Weights of a small GPT-style language model, trained from scratch on English Wikipedia: 8 heads of 32 (2 for keys and values).
Each number is 128 + 32 x the weight over the matrix's rms, rounded and kept within 0 to 255. Layers, rows and columns count from 0. Numbers have three digits each.

# down: layer 5 MLP down (transposed), 704x256, rms 0.0919, rows 493-559, columns 192-255
# gate: layer 5 MLP gate, 704x256, rms 0.095, rows 494-560, columns 192-255
# up: layer 5 MLP up, 704x256, rms 0.0939, rows 494-559, columns 192-255
down493:107102128123153133165144162128135121099107108097070058099137154069112092117077148133083068107149143154145113144136154128142106106090142085133153122101144056089138103168149093142154125153100138
gate494:088121162195119118126150151144057144096119137112178121151129128115111142064144079164147161119165088105146134160111129128105145150162138171117192142147148103121165114158117077112088122119160102
up494:142096147146215179085152103120175138183087089124130117115159121073113178093159114124144126165128115165164096207161119110106154176166093135120138173142141134144139077088085162158165130141105193
down494:104051112131110104184160110048166117165150141107138149111191096132107054054110086154109142180126112143142192171205159127094128127144118180154116077163157128144135154118074140110144096133135175
gate495:119119096151160186133174151130152117143116181134136136124116140146101152115139122110206090082072167124126130139070182113147144109090099105147109149099079102148114103115137075158166216171123148
up495:146105109110156142162214181118135116122095134138089161082125126138119091148126107143069078109100139088106142134071090146086111112081111135150116119111118141141138113169155104218106172116177138
down495:058175113163149092146108170159176158105105123127148087104154081120124108060119108129136144174081177079139130089140113136109186079105108142127135131107125190134181082151088103154159127113110148
gate496:131096165093113174192168108095070132096164126102170068139127120149116164085106110111057158109151182097128150132132200101145124071126164188179110194161064107166169103165109137112160105156106147
up496:126145118154130102089102157066100142122103109108136149101123165082126133088185128173117114112219097127107149179143144140137167095134091053163072149176136163110152122110130121122146152090136072
down496:159134076121113182151185176100154159180133143116137041096129144131159045139189159083091139208124144143137136090120094129183082071088035149101165163182200130088178136114099128157089140134145123
gate497:135153140049145137083139087110063078156131107210073136111150156076128147143065146164137152132103180101141116160177109106161221142147154188154154121125057155105153143093162104150165082105127136
up497:171151136089115177171079172183101198231071097033096116120144092092155096110171169091107111138117144139138114069110127137126183126131138158128100174159100117139154090095127187085112109123106163
down497:113113116130089133122132157155170226183143106148199110163098112149125117095144110171139154135116094152106134151096156107056147157188144158128117142165123121114126135133092116119138051102112105
gate498:110182062113098115224155097143115134164110146071197105124112126106157114095117099131162109078189061148182106139077126138074121114146091167045146086098150096128141104133134157142149079099105144
up498:117064178179180127050102204140168114117178154190080134144122125181116179136131124117104147206087180075108113113149116118155131131132194138251160153137125174173113163108120094148088148161141119
down498:138108120139103128148096129136112193103178130130161080157196124133130191087146107098058166180143142112121122137142147105115125107133083099122149115134157125086140176166107056125097178165145097
gate499:075130141119160137114130130179115115125118141165119137137094167195095133066164132142149096132082162127153149144211094141175140109146092143134093147142192129121131098175161068122084132121155178
up499:144154087108134137140121130072132118134101093188139142111138164126094112203123159102109122161122116120135134106081124127128128116072109147124162114123109090148160118117138143149125106146105133
down499:137180091102122151112128096118139147115142105148125143153124116124140195161094124131172136115155129113164185142100148144147163159130109127124113153099147117122128159163170115090123133125100151
gate500:142165147131149108173123108179124123095122138140099123163111113160097135157126107150110156097148159143089158141118104107119128105105099142065142141217129122112094140110131084165102174100092165
up500:110181134141154150119135118150086070150110119100070059185112155140139143097180116138109159126145096057160149176092189108098134133148132130113158083157140082169136134142153100081151094122112144
down500:137172127151139153116086071151174108122132144108081151124135111091134073106123134135123150153161167067129124124106102067092168162156102096178113083061095115152164117148106168158101196152116119
gate501:116172179106055101117142127102155152101151122185085107127116116181153158114110169140121120111186158158056140098164207118144129110130155163053105053158157129158125132098121118141155163161156151
up501:123173143165163121168144142114124099166092122180115118190120133117111167127115191199215108128115129134119082178169170126151082088132128162164157107073164155135149118139132111134125166107113054
down501:111062112142136165130166120104178141207175109115121178178154129138160124127140099074110109134138139145099125145121077119166155172120096112087103091145151134128119160127143169143085099130181088
gate502:158180150118109143121151191145099119111112105170137167115121111129174138043132162155163102126128121109155122150164062167086150130132054198145113065111220125092156124111125123145104118072086065
up502:103130131122091116124107150164150170052162124138151134172125140122166160176140156089155176164133093124084203052095127132119125196106179216082183136179084170104111145171100138124131118125164093
down502:099074085119108165070086114107069130154145056138087153184134121110106074151136128133098164146145133162115148104110096106113123169170161133150120137129125114138175121166150144148122113092092151
gate503:047126180074139190119151081108134136124155136093108096143118175139156137160129133131135153130161171148127143107129085142118141156103126130151158074118152116145100194116145093107151154100175084
up503:024129185093118184143131121096132128114113138111157113155148132162148074161118157165129137134109100179081106129107108155100130129111164142148143135104115087139131141128176127127151112072135122
down503:129058137126103160143125152136093124099162121119105075109089095152123107133115174122138122093108113174141133144084112144078099064146160110118143144164134055195104129111127124111118100117121123
gate504:165159096109104119149144160172198110060125129107138084197046114116121135130109103133221145140106153153123122081157172130110156143135083108088095131141072106147170123125096174119116097079175161
up504:133149097112114162092109099122129128104150108176157123173125105140111130135085161114101072124062146158145129054147171111118143148109139158052120126159105140100089128073094122103106104122081137
down504:130172170080095103109143084115094127094139151134105110146112129150137100125102117129099119097122114161180159176197195184096122125094108089119174128097145162137145112109068166120121142163124126
gate505:147143123093116167140145154158114116165140130184131164115151188112150145051129163130150126054142083086174187104130123131203070074072074142113108106111137111181086110145114092116123060147103131
up505:118124153138080121091152107100178135111083089154124110149156091063221109119118191128184104121209080093091157160072086125113138111101139106128141079137192169165135089123178139133167126129094131
down505:137162097138124138092141061176098113113123158176118095209136150170169089112139139162119141163079091154165098154112119154133115129144099107120084122130129138168135125156121191098115102116150130
gate506:172122151136132115117129140088142130138137081138121146152105076140191141130118134139108160117138162098166153118118204148187111081153106141198192146182149131126193091130163109125130171126197117
up506:130105130126119146158138157158115104167148093117154177166152071110080183167157120088138150061107115080148165100119110061155126116177119123176149207202129107134184149166102165123089111111110142
down506:156167155120182119132135074091117127124140188087149123167140094142117109087121122095062111146095102128134156088146102151104148091154149107169118141118151128146184153071119118135178202137143142
gate507:117137123113152145115074153137145105134148089091100148183092143142174108101062067133140139105084160117163114137090149093127077177142106116085155120152127166117140162167108133172157101164156162
up507:109081129116148117169158116148128137115061157121194066105117126119164174148156132162104139122139117162140149107106112110089143106141183115183090156115144093115081162082171103124118139154088165
down507:112123113099166127069106125222073092120130133145205168100155145116106122134131112173101120109171152101138107121081158089138153115105068180115130133134117095129132109149095152069161121155111095
gate508:124161122097079099109144110127118138170102131132152118053103099163108163123133133110130147142159160114122127184150143063084139071094118176126131087097215118122148130157160057144128121146172193
up508:111172129178115128135158145172114041093086152157144087158134105084097103112156177160128173129111142137101086162151113117148150168184174120176135135069145155072123098121107111079149089164108112
down508:145136130169148145070134124144084108122139134107149161159168113139138151133150122088050098091135097082167165108132114082101112079105048171115105142159133155133161115123171132135122107092121059
gate509:175127075104131132112118171119128150191118130129134076169107111120127086056165166112123124163170136125090107142123121153153150080124064157131104124104188064149034145031096096157167109123125152
up509:106117112110116097115132085130129091178098099084191152126137168150141131162108121133156072119132138106114112156123157087156117091109124141188100157086110129165069107064106156100079160145126086
down509:146054141168145132112138129211137074155157074139118061136136080177060188117125110113158121146136123137174116114099122122120115159156145142070136168160185078111063146132129097143108130075191167
gate510:186183119133189149100119128176099137109141131177125106150163091100132149080157108139143128173112171122134138179145113138108143135071103153169123094154144130096085152142096118102130129145126114
up510:142145151108087167175104108137152196134103135131124128084029131132199095086101103107128164057154154130082159122122116108140123196151098141115131143116095135122065116158158137125153162109078076
down510:090143165094140088089075074195159134123186102103152127129080189108160141166126087104113150096121119174194157089112133152094168166099090072108130135052160099155105139115125198121135114170079151
gate511:094137111081143092113165102079162117131158147159078059118184135092082144149182145077148108156151123108096148108104135148106153146119108179123065040128142119138137135144154151098101122162123043
up511:133114064081138084166132126105137105122188135105098140173065104162134145125123134147148087176135143109140100117121177140049130151103160094144077041111122090162147094187152121120147177167153093
down511:105137165060147116103156174131099083153137120113113120103153121154181145159059136060134165113175095091153118125152129119174141117118092122103146155108180090161154106120071134176088161121138156
gate512:071174126160102092099239095142172107092144064143147104152136163159146110115115125157117087055081122110170121046102137105149168087096184127150098092155131146096149084115088118139064148118174138
up512:156152112142123043148109078150147121070126118109117126127145150112171124140089113097191138131108155186113109202100161106162115089147118155133123114086097139110118170153117097107139121105146149
down512:110190117096131155123129144120160197133137145129151099098086168138119174202152085095092114101177105112125088176173114091089164154020146158116142104089108087183136112083075148166153072123079152
gate513:148106147126155090127124137149088119101134128108130122119106127137169081138119094127098123144103111139147100111145086129220172174161057144146152096111190132153163074126132123104158141125122158
up513:147136105041120117107127155100118151150070179149139169080139091123133120110148153069090121145096078170119101119125123124106128159143110169131106148156134146112122103115097109116175157147132125
down513:124154136089178105078138102139152129094169115148139130094146149077108100068143136137105145132157122174102140125093120107091144088099159132064145135070072069075151148121108106107113113105104075
gate514:133097106133092115090086116105094112174109138106076200170136168125130152108101199105132157119145144096144092080132127147136120133112120093144115080132106181151064133120133162105145111115177110
up514:146119120099160138127167134114100117123076124144124125096111154133117137104199187089111113186127111161114154166109116198138176159149139162186154144177135135161116112189136156100092122161150186
down514:086106147188079109094135102079151140156089096093079128150137173135104184134138168109134109134119138117156195122131075123069091121104183095114089112090113184128115185117122117126143146140164132
gate515:134117157163203189130124133129097119110190170182131104072030171165139126160155079178141049090149138084078122100176114155110169208171112121138105111178120089118122041142113099138188115097178123
up515:099134203176244148140071128061073108092146184198134100048025214195105095169203085209144091083151160077147093074114129159102172196203091177175124130173166112078112116109146112151190105091184111
down515:187089133162147082116123095066050140104136078170124047119133103117125045155148192179076145168101086093107123138176161100125150139125100169082123107131190219148128125094122131160132193194130184
gate516:130111067109114131123147109157133154134152113113168079168082130121095153162119142102136122117080128050116104137194088135179171124142096176128190115157105139107141118138181109116085099119088121
up516:036117072089082130167113122093100124153097136101133128146094136192144087081158202085149125119110111136132157101104203106162124127095111126115102164140159090162116085122144105073161094110150115
down516:098159129107105146134084124082097125128082127072132087123091113170159178177091102125137116089212142182177212148093089109131112140089112169135105064119141155100089152151095125114202140182131083
gate517:107071070086191141099127135154100120219133073127157139168146151060185154074090127157090157148136149105090088156136161116134149113141099107125135156024178124104110089110063120157170188121139069
up517:118130142075114144092151171084140212190121183138124155125091113132149128156126173165147166110142165085145158132066131134136132183108215164103114133199149121110164107163141093183160106143106161
down517:120127132092099098107172136160111135043157122164128136065160175159137052139150107141132116116185140122186072161109123142115126179124110140123116078168101172151096115128177154093088085156225111
gate518:135130049097118102140103125081131114180145120104120115177192140127153100155070104138103159155109132125113087110132145129157098114096168098064125193149227158174158140118144107140127143122157123
up518:093189119079051155143208163133103072125070118171190163115117143198156142124074090146140149129126113110171109120123071159093136156132095120171182127133088122177114154102150106157115113122076081
down518:138114156132165068084092100124109154109119116149145177194130176170133143074117109158173078126134114130243124155162196173090147177121119133034195102095088130160145117164124125200191108158102103
gate519:100079135121080140184115077098058154101142167175087130155171117092076140154152130204179124136076108125133075118142082112156135105121204139128148103112097113164179139104178147159151099145108148
up519:099118121111140161171114107084047113099116117174078087131134108133073103129140089141106228122165116081099141098149130062170138135150153114125144157114124173217143194160180162159165095100182157
down519:153157111169193179120089119127139147144127172130139078137068110168155085096159162184155179096127174165128077168181152145112123109124076171086145149119093069094130148155077102153082131149153139
gate520:224145114154111096095173138101129130126139179145100145112070139138057104129093170115151132114087168139193185150094195076101127092135111114182160120115095141118174104145108179109172158117137121
up520:140163101114161094175109071129196144099105094135114115153128155124110161128148176120063085142114136118159110155088147116134145128149142142157137121121195097120124051081128122128093141130160082
down520:167144148173118099109124084102081142138102145139120148108182143089103072127115116139093155117152119226185149100128137154112117100144117108088141104140181249151129191074091152136185153156143138
gate521:163190171156108143121094143159114147115153153183107138138193146076163121150145151151105092192119112123163124171149159158181156130094072114133158156144108144158105122120123090124198099092169175
up521:158160146133097144092110114056108137153085108123109102117130103086032133168113105134146083194120139049181122049120086160139174157136103176162117103115120117156107066142074181132135119106111144
down521:071148106105122084134152140168156202180112125077085099149128118129048093056107171160089123134159128112140134125127080085132057133102126137127165091072169108207152093048140074150137084086155125
gate522:171133144168092098104085158143120120139166140089131120121152185119199124079115074151161151105110156063112136144106137153168204081170129184110127047103141133173131080122138108143146116157112124
up522:106093142113104149147111171158136127156131179091151107007176070121109145135135136109143127179173066136135122097156118149137135117135157120165108117159080081124116152110150072144113078104093163
down522:164130112152202145117113161176114100123130078141092099127195150108097153072134143098101128153155114160154191137130151128108142147110100145075122169157076128165181157090122105183086185062070141
gate523:133108137170120151124146111138138144058145154122138164173110090154104112139104146100141088084130075111157121130087102092155173127116086188140082107096135099123117099113124097118078140081123119
up523:140137179129093092110077137108115076106190111139169105124103101099099120123126162169134144180134083170141103115141169119159154161138172077154134108214182092145074091121141151142163108140114138
down523:163104143135115111154095065094115128154144104061158134079183093074105143147136089128115107134137142172130154117137088112133136096171056123044102126143142072104125112122049140105110101196176144
gate524:074139173165163175140173192153184167152107078118122189124073121116115109156141119111166120113151108115089161093152080121107072116184147112095096086088108093149152157143186184143084129152108137
up524:131142129166157195122083178215197102097136087164062125118156109146166091141167102109197097116153124125126118175146074045062101182140081160082092092133154094180185081145211078055098137130083140
down524:169144131130161114118089138102146093165157152125086145165136100117100081118154154124121195184166093195121155200147107148139162159086177143131088072086084148153157162106123114115112191153121144
gate525:108077097095132107146124112110093111148164131178114117140129104139105122138160163089107094102136141160171102114149159148140095127142089169108109154154111101182106162160096137145160091127157222
up525:121134119103125108216107152121126173097089140147101137175090128083147154137108156120076143166125161134132155174114135067203155120179145087146097101126135101082146110097098112213143119122086150
down525:182123099132072159092184145102110140153106132147125108149156151176147174179113180148138107132107147093080158196110137146106138103107094169139122152155088152123151145125147143166200158080104125
gate526:108091131155122095162181138149123119177175143119134124065124137170155159149084109163091145171132105129147142093153100118159100141183111115154140128088109096108075126077131077085131153109169102
up526:103102118113113141129192166193112141143109147140149129096149110158133085121117133118111171114185115070187116107131096160158123108173156174123094098113078100085160095077188161128132068106140096
down526:129156112158091073134125167073138130151069125140129108161100131143159079162100118138116108127129117125084164093133159151075179132113130144173135122137120113116047146091101135157131142158211132
gate527:146140072185141080177074101166167145070142106120102175108112121124159102066141088143207150135151150121142105125111080130072114153108138157084173107109151122111122111075142131112085096056155104
up527:155146165080144130092169134114140106136154112160117134129120130122132146177157122047162074172066079125202105138137133157110194107143113150156165191100128129144085095153099128187119123092123123
down527:098222068105069110073089122197100124121139145154144053179164116162155176123128100173137091162124148127144107096109082162063086114156170139178105173164146104110147154085122066064119152100112127
gate528:155155138134110092151152131095106158076139147130130146138150099146111160203117144087101159158115067087085136169134133080083133125140121099143081088092121140169108124180104152107176159163122097
up528:149114098103074145096136120186102173142154100133099152094174130127097127133146136141159142135124083105092132122151171127141136152129193082077145135151131108108122162056124106132165165137118163
down528:129103103113074134123122170140111102099178065124191172142143136143162109142139106123096087167160098129090125129106120102100075117120162171139116170077166136109085129125113150124060127079133118
gate529:126127186173162147129079096130147167171176062114145144139165119116156129148118126096135087127144161161067080075120134168166106092159100121150131118125175188059111156130191136126177089163139165
up529:060089116143162113161122110141109152122156116130074152079127148133105107107065114136060148183109113125109173135067079095171128109115116106142129186132183153108119135136102113135152059088117131
down529:084151093111138118114131207111139146119113084148152094108094129142191078163128079081116154170133087096092098167148097172104112093158132148155143130189158143096088124128139097172055122102126103
gate530:181123187117157133095111182133162121132125125103130157169129143066122178059132085152130117088117093166145121106159108068126146065146104103074127142121092148134045146114126084106158157130137169
up530:136132133155166202148122144153123104123116138115141108160105111063116104095204146103148090108084111148103124063147125127151203135115144133099106111117096084133117145108084119130085082099118140
down530:084138112120120140097126122108171159169131133143085146059158060179085161168183023080136159068109182121125112129146121120106092123155077094168164188124171108114062134169137085113179098156150130
gate531:134138143114128169114146184159100139146123124169154114135096124113111167081083131129157132169144174131102122137131094148189156110140163100107112142115083048108118139130190130114164153109190164
up531:161147167092140126164137060106165115161103184108147125195145138073126140111167118116114118110159102157166118099111166104131109113106152201127125128125120138187132096084131125099197106143159156
down531:139144191107130148119138079098105093123102190110150124112130129095161102101090159182132150104161132148148117160103113151157111108111114095125168129175109060131146155146125093138132022091106124
gate532:128150145118111177120128146123117098064102112104131112121170133115136118107102080148096135109086141174183119155099104114118143123102084154113111126153122115121143140169094099085173151120194208
up532:081175131080137177096214163131195143185116177158118095068144193134110156104115179105221134133135077120127136097149187124092125116121097118132089104207150189072103133135110117097128154141133156
down532:113123114139096078131097139160150134161099130192129180113149097162151079142142124149139156121113105071096139151085132104052103136110088092118155101073169058143079187153125100151069086145151123
gate533:127117177173121153177140142145119140128143095143101128155186136078164109110185165163107111141142141154135148134131117102121146171105076116152145120118134172123121149117144139144105157140152119
up533:075165120197127113142109175097133148141146122185097116148161127134170093181195141157162120172163145117176143136116136126133113141103100110112145136132114129173146156116140157156101099110144101
down533:104151139115129073116123115091128138157164079134104088167106082148114132179155103142131163132147120166168113147182135179094180172145140125119110110130121178136115141159123099135091080177146116
gate534:118137139120154145085141124143158087134113109062122053079112111101115114091120169105158136102117136072096110174157220130109088135092095123142120153130134113095106111136094118200084089100138131
up534:144158090112112114074136097107167149117198104129117137103067126139103132109096143123116145117109145122131106145085119099179100138086117099137144118125141119149138166130137182147095162132075111
down534:149130128092134195138140143148155104154153095103143118117063151093105145179135145142190166098112142185138127154118122148129093098115213147093142123131100100110162148069194203123110137126188189
gate535:168072138124150103084140082149120127130155123151176169129109144145181152129125149149154080115120146150132109143138103158132147133149184084108160190148132113129054137122149202065142112114144195
up535:107120138187170069102130149121107119161116122156107193102102141196060152162161112122077143187146107168128180117214154137159133159178153115121104120178164115096181083128113135182137047090136120
down535:135121082122151178127115102149128098156070090189184102160143187171068183121074147129121151112201101153131139027101193111144094138101112128185130085153175130081111112136149150091056146125115107
gate536:112129152154156141174146132095132116118169110044164127195142118111092144096043139090143160103145127105132142127116114137206137104089136141151100112156089094115129090128104130148145041102125112
up536:195133116119106085091167079166181163139160164174147155087115098129106127192156138114120087138127182089065110150158114125063128150129104100184202143057201129109144115129099116073128148164132154
down536:157097092131154100116119132188097173124106099141164150108104125164124121111113110167111119173158112181136127153124159128095184186139110114148166135097106083124150140148121097119138137128112127
gate537:145203053146128015127120086161140118153120154164120154160124132179093094127066138091153104087144072118174138168131149098111086148081120117041124159124097187110099144149125104099129135093153146
up537:164176124155136122056164139100095165129137086061081165075090066155164118215061145127137140116131181140140082091106093112148087124120137121113138083138097134150134111137209085126147130133098071
down537:176115123139068086113113100153182139119140141145116161180082102144128107047080089058077146106110115130107083090107110072107144102105136135088138188123129104130181126130130123130097115181197119
gate538:146095137139206148182148187127151130145139120104104072126140109073091180156101133131138114113092117092124106118101096158106140137141109166038063128093051066146100131129133130170144192181175145
up538:112127118177104112088187132058109148113150169149130129098106130152149097089158116111120185096128094120152080170188094146181152125138160119169101113140118121086062105069130174100116110160107163
down538:075085141147148121150191079133156161092131169114128112096098075167138138122169149132176156104134110121174113124115150133128127165154154096091121094116137129123108111153116169134136105137156177
gate539:155127175125154157155131107156111154086135074143131081109130143086136151133128153173122130146120138156132149111121166164124086050190102141122176213131154159178147108102064104137156157104147100
up539:130152161123093093138133055140114165105120122099144067118161120081182116154162163175149097095117071145151119175128088113127084096095150149130122181145144112127125115183183110067115110033115124
down539:121113183095152146129093130162155140114150107117116165173107191125088132076114100122102134142031153107128133073088134139133139156097163125129225121120096141118143149107076120201151170146113104
gate540:088084169134090145193156131130163104204124149151123172114146172088151097144096159148058112161069157131138128195128139147136127183122146171127093099123102128129100149116134157115166054172135141
up540:108104122143070132062120128136106068137150142150080106103116094138111154081188168086113091132126107112073104129120134176170143147119080121135182132165121073218141062115127112113113079125124196
down540:109118165106180095126125194133092112121156142127088139133103153104169121116075160098155159139107146088106092127118108168175174149121056193111115089199169088116124179053134109196146091186134132
gate541:141158141086062100152120131138097101177098096193096141127094107155158104150138166149132022109139091125148156107136125138145112109093128150130204171140117126147081124162095120120198099178107173
up541:123203131149155140120087102127144048148095073111092172136136102193141119073162134129120062144107108141181121139150155131127099170125129115098167150195171135127141114154120189133110133119071174
down541:152103111184081088110100152164178152102075110144090151152104158153168146140126113131145099102147146199103161129188143115104100136132161089151067164123172161151093139162069153099117137121146078
gate542:087187090113156131180053169157137127143119168100139123145105102140109126113153088161136171109131129124123152054143160120129123201074115123122202122141159169125106124081108203092118122116127151
up542:152111056075168169181179159114171156172147176165148077155143130122127152071116111183132147076103135161155079123148084172181161181095147105143151171134161106114146099194116169135174091088159112
down542:090069128088115123111164159116134092083140135071111151126187060141087100107165121163143066162166118127100086132181189126161142162124176191090143123082137147157174098139042179154086049104085107
gate543:136146084087172119170127147117159137085082151151121175161174053134166129183155138200160137159075178143120150047111188126174131138081145141161126056166137140171149136125122112114147107128197139
up543:132109142188137163077195149146126160136108174097121155106127148132072108155103135080135077136161084115134140137094144191125132174104054176137161106126126113139115092119093109168098122148165131
down543:181058138097108151124135078132132112138140155118121092105092113125175194169145148150118143166171126135132168095131098124068129090164134123124119119136191146123179063091175148116116109099150049
gate544:180139114142136104136116153151104114123137127120124176081155154094119157149123097084118112107111120151124106136141115129136126174080134157149110117127151161148101161149113106138162050135139188
up544:140104188125145074132124155130125113146152138206062175111082147077163189138177140111133219151133136166101144140141141133147130130133149150167119137151146167146130162110161098151152101083145158
down544:121185161140185146155131124137130169155119185093178109151121129094115129147100119102097120114160153122111149103118175116133159169181115140124164172133171210141142146099085154154156087138090113
gate545:116235143051121126149166106138161141134154155103098122122139195108117093196164133098101126177144174157139107179108238147114149142108142160117126103125102140117076091190114154109115144183116185
up545:125011169076124100133197046117138162089128140078076144147128070134095129138140149093122155190195103083142096139171122099160108178060119138141128119113100114124115016173128163171142161202182141
down545:119136154146124121150123136210107110169095129208150095189117169096161139110156141106111120106195122119122079153091089174166108101172156121093095122164151179135158152081079162078161150064077128
gate546:137094208138166117148175080140132141120144104158225233134114100170082132150120134151137172106158152126112118146170131125155111108095191168114128140169139077129085177107087076107142125193146173
up546:197100144152180115158153187183084201110130118169132189115116081176083140130105141122121130081168105151032121148138142136134152083160093170090143166153113128104107185067137103096178194119059106
down546:115104098124138111098173086122186115110164146103189105146119164130133167122171081181140088155086158148127096125163146109156095163127142152141149119134175048112123132142110157084100057125092179
gate547:143169151127129102132144109178120173146131138151175039136142193108118129137159133049139150130138157119072146076117087106016129143116112161094134193129118132183115125152140154061150101182075146
up547:139136143107130218156161113133167073095104127063118197158162128152089128087110106125178136083145104066108103111166091147122104141111142127130147119103116127044153087148163104140161127141164090
down547:129093118122118088097112185175119138142124176185148078091141111154089115092113097128139131159102162122121157165137170102165129163124067177125159157135136119155118110176084063089098188037106172
gate548:126096119125112193145117151128114126101145142106150110151097115100085123095140147171153150111078139156152099204132156097124193110176130165112177151117104100156145186105126136106136195159112154
up548:093092135155133118153118141156135170133125200097108109134079113151113145105162126108114174139108104087090044140138127180116117139150116183142112140132129186166167157130146115113148171074139152
down548:103111154137102138106113153161134160131151149133154094133091137136123065129146112128119131145122088183102116158179155144125125081145085091131162109110084134123138139130099156131174090070080083
gate549:211093125161075095107177102156153111182099102132178153092131164206097122118149191119190111186086099120092105116164174100161073103120114095075098053123036096090186212167138119143180145132075124
up549:072088116156077104114153139086206054062134091131097048116073139097097123061119167098107155138125143116104176148151083145116093195123142130119134152108129140163151103153081133147118108142141102
down549:114115101138124124147168158141147113086173114106179152043128067162162155121113163127127177164131121087104139141145160132141104182103080119055166147121113132180104129130120119118176090108228116
gate550:129145114167135177081165146103120096143115104121151126083127094154072125147116165113186082179123131086168096115196197107221134103095129136146088070133126131134107138100192110072116092143179087
up550:139107095103143178135158127165127087116098138067095066127088130147114072148171144177100111109134145074168128167161206157134071187132168090098145160135111105092117161108126183130122118106150106
down550:148158071137137090124159121065159142082163129142134072087157182144190120132108085100145086148100132171135159162116089122146060081101136119101120102058135154111164077097162097116114083094095150
gate551:100122106122125129107101106187125137143172117123185153156140155189128137119126156118140116118109153154146136179119113124123172023084163163085110140122154120171135110114175156057152123118164126
up551:149170151157151119097122132108125114145136139156122167160098158119188128091158161120171109153111200145122114130112131135084133091169103091177147125179102159140049107120153120093098095167147111
down551:064137168109104156096141089142144136166149106191159114151120070174085126135133101127141096092166101121134063154130110163111115076188144143198054144155153115140131125120095096170112100131095170
gate552:140110083094087103094109194103099111131135105111155125119113107046157161135207142191091113115133112081143124066062148134127138225122141127127103102087110067133142150086131148118153108099156154
up552:154145186080144143132093234138080096162124130167125126152156074130101128143154088186133127153113096113141145116117113107152102103067129083170154143141134132229163084088166136138177121134157122
down552:087137130158164078115096139119109127078141144142133145064092187128139074147146145122128125103137132102132103152145172097174142191110088121076103054115131150091144143145098120148158143140181138
gate553:099134111125135171174114172152138170087133135208108103099118113077094153118125126126132172152144150057098140090129173153094076112088119130148144125102067110142112134128154090146112113109124129
up553:089170164127109148110104145156177115090106150171077079094114184053118133155085105099093089100123197105103112143156177103038120118132088149134128148141117087093137066199133142132194118159154114
down553:125125084169140142129140208095116089143109060165080097106144140087178140046146155138201143134092108075126155154161101125153136126122172088138069132140144124129178089130119121120179146160166111
gate554:123115105154131088162137079105036093136088132113124125154152176100156138130159122124122137083083124089145111124170170154122149120142107132140110068121164136147165169176174125192117138114103075
up554:175128105150112147110112168067196138127146129095198067140142133082139196124169191100089142147089165198136112154143146117129111114133105074153110144126115139164090173112094146130100061165114114
down554:116113140047106138135140139184141172151131115073159197131112099170086085149083119133091057202107149133099146074135158134182133114128144129134124137154117111115171111157113097049099121123170139
gate555:105118059121109154120099127125062116172121138178090106139120118115140162182113071114170120159112095065120110133123108087067099118153161117122158157062160173131136067108169114107124059108106122
up555:081112152116127185086176186142130123120123115154133116135189069128172208134138063174137134119129111146089032092048170102126148077142155064140090112098184080150182143117098114103131098135077169
down555:086050130155112148083131115111165164138120144145123107132180117117093188095124117130105150128116136098142210174120116156145133107176134161092192112125092162169140100121122141119153094120132163
gate556:134197133124163103130154166180123104182070109051113169143158147151132160122174107102146187164128132070116108086121102094126103120137099137143171115204158080121114143109149132146104102131070142
up556:160115166114144168098136081139150167136100093167109186115143108128084145137161146162155145143153171194163114110191124107104168110173152140135053090163119096099040116150206197121157137123074119
down556:135157130166127150124102189108186093084134109146120174129084083141142186122108125151115107112164128147155092137101096090121143157139120154162143128145104111146139056093110219129158156178145140
gate557:120127189139142140203091109195059132097163153158098119145148159070196123099053061103095125156124134111087117159121104112108186104152087102076183049144144140064138092104095115211162151122099184
up557:089148170130132119162098149161136159124150135091101121184092140142117097133110015083128097141140140129115092130146058116116106152153076059165136076139045089104126098132173156099080118106101104
down557:102075150158127174096148120060171116103089115092076136090046165120131102141117127122109143077104127088158116126192114101093141159147088101090108134171133087098085096169121116166150068139129176
gate558:086136097104182218103128139134093151156110095087118181123091073127048145070156142099180107124159119127125105076091095160149136081146123177154112180146083179083058147149178075176190084130142164
up558:089061132137188055138124131095092067128149168156108113093141120147146132166145140137105102113064142117113148172124103087143131122100163126195204110090255137149144133187127205083095118122152124
down558:113137132090112176147152169103123077107126225154111159107125077116110052153165117149206135111182158122166135123126084153097081124143111138112131147138150114142141180155140102127109103099110120
gate559:132161121136146124115175081103137133109101105132173150116108207163117163164088121153188098086135133162164115091115105129149094160127148058138134073121133104109166113104051103098191117114114104
up559:169059089126128154118067166086122053159140117093065093141164115108103138112129053081118083112077098075153157163195152128079140083169112158088137136105096134146056157177157201095104110132120138
down559:155160080169123130151139089157127154094080124138128120139159111113190182159086155128141125131160124153151189080142094159130118134110139104176093141143141116154082126108156077160177163112140143
gate560:197156138162146119117159193141132145132131111136133117169116101115076075197116120164141104152110086154101182207088181035093164166130108124099161077156160082116121124113173092174086124081121218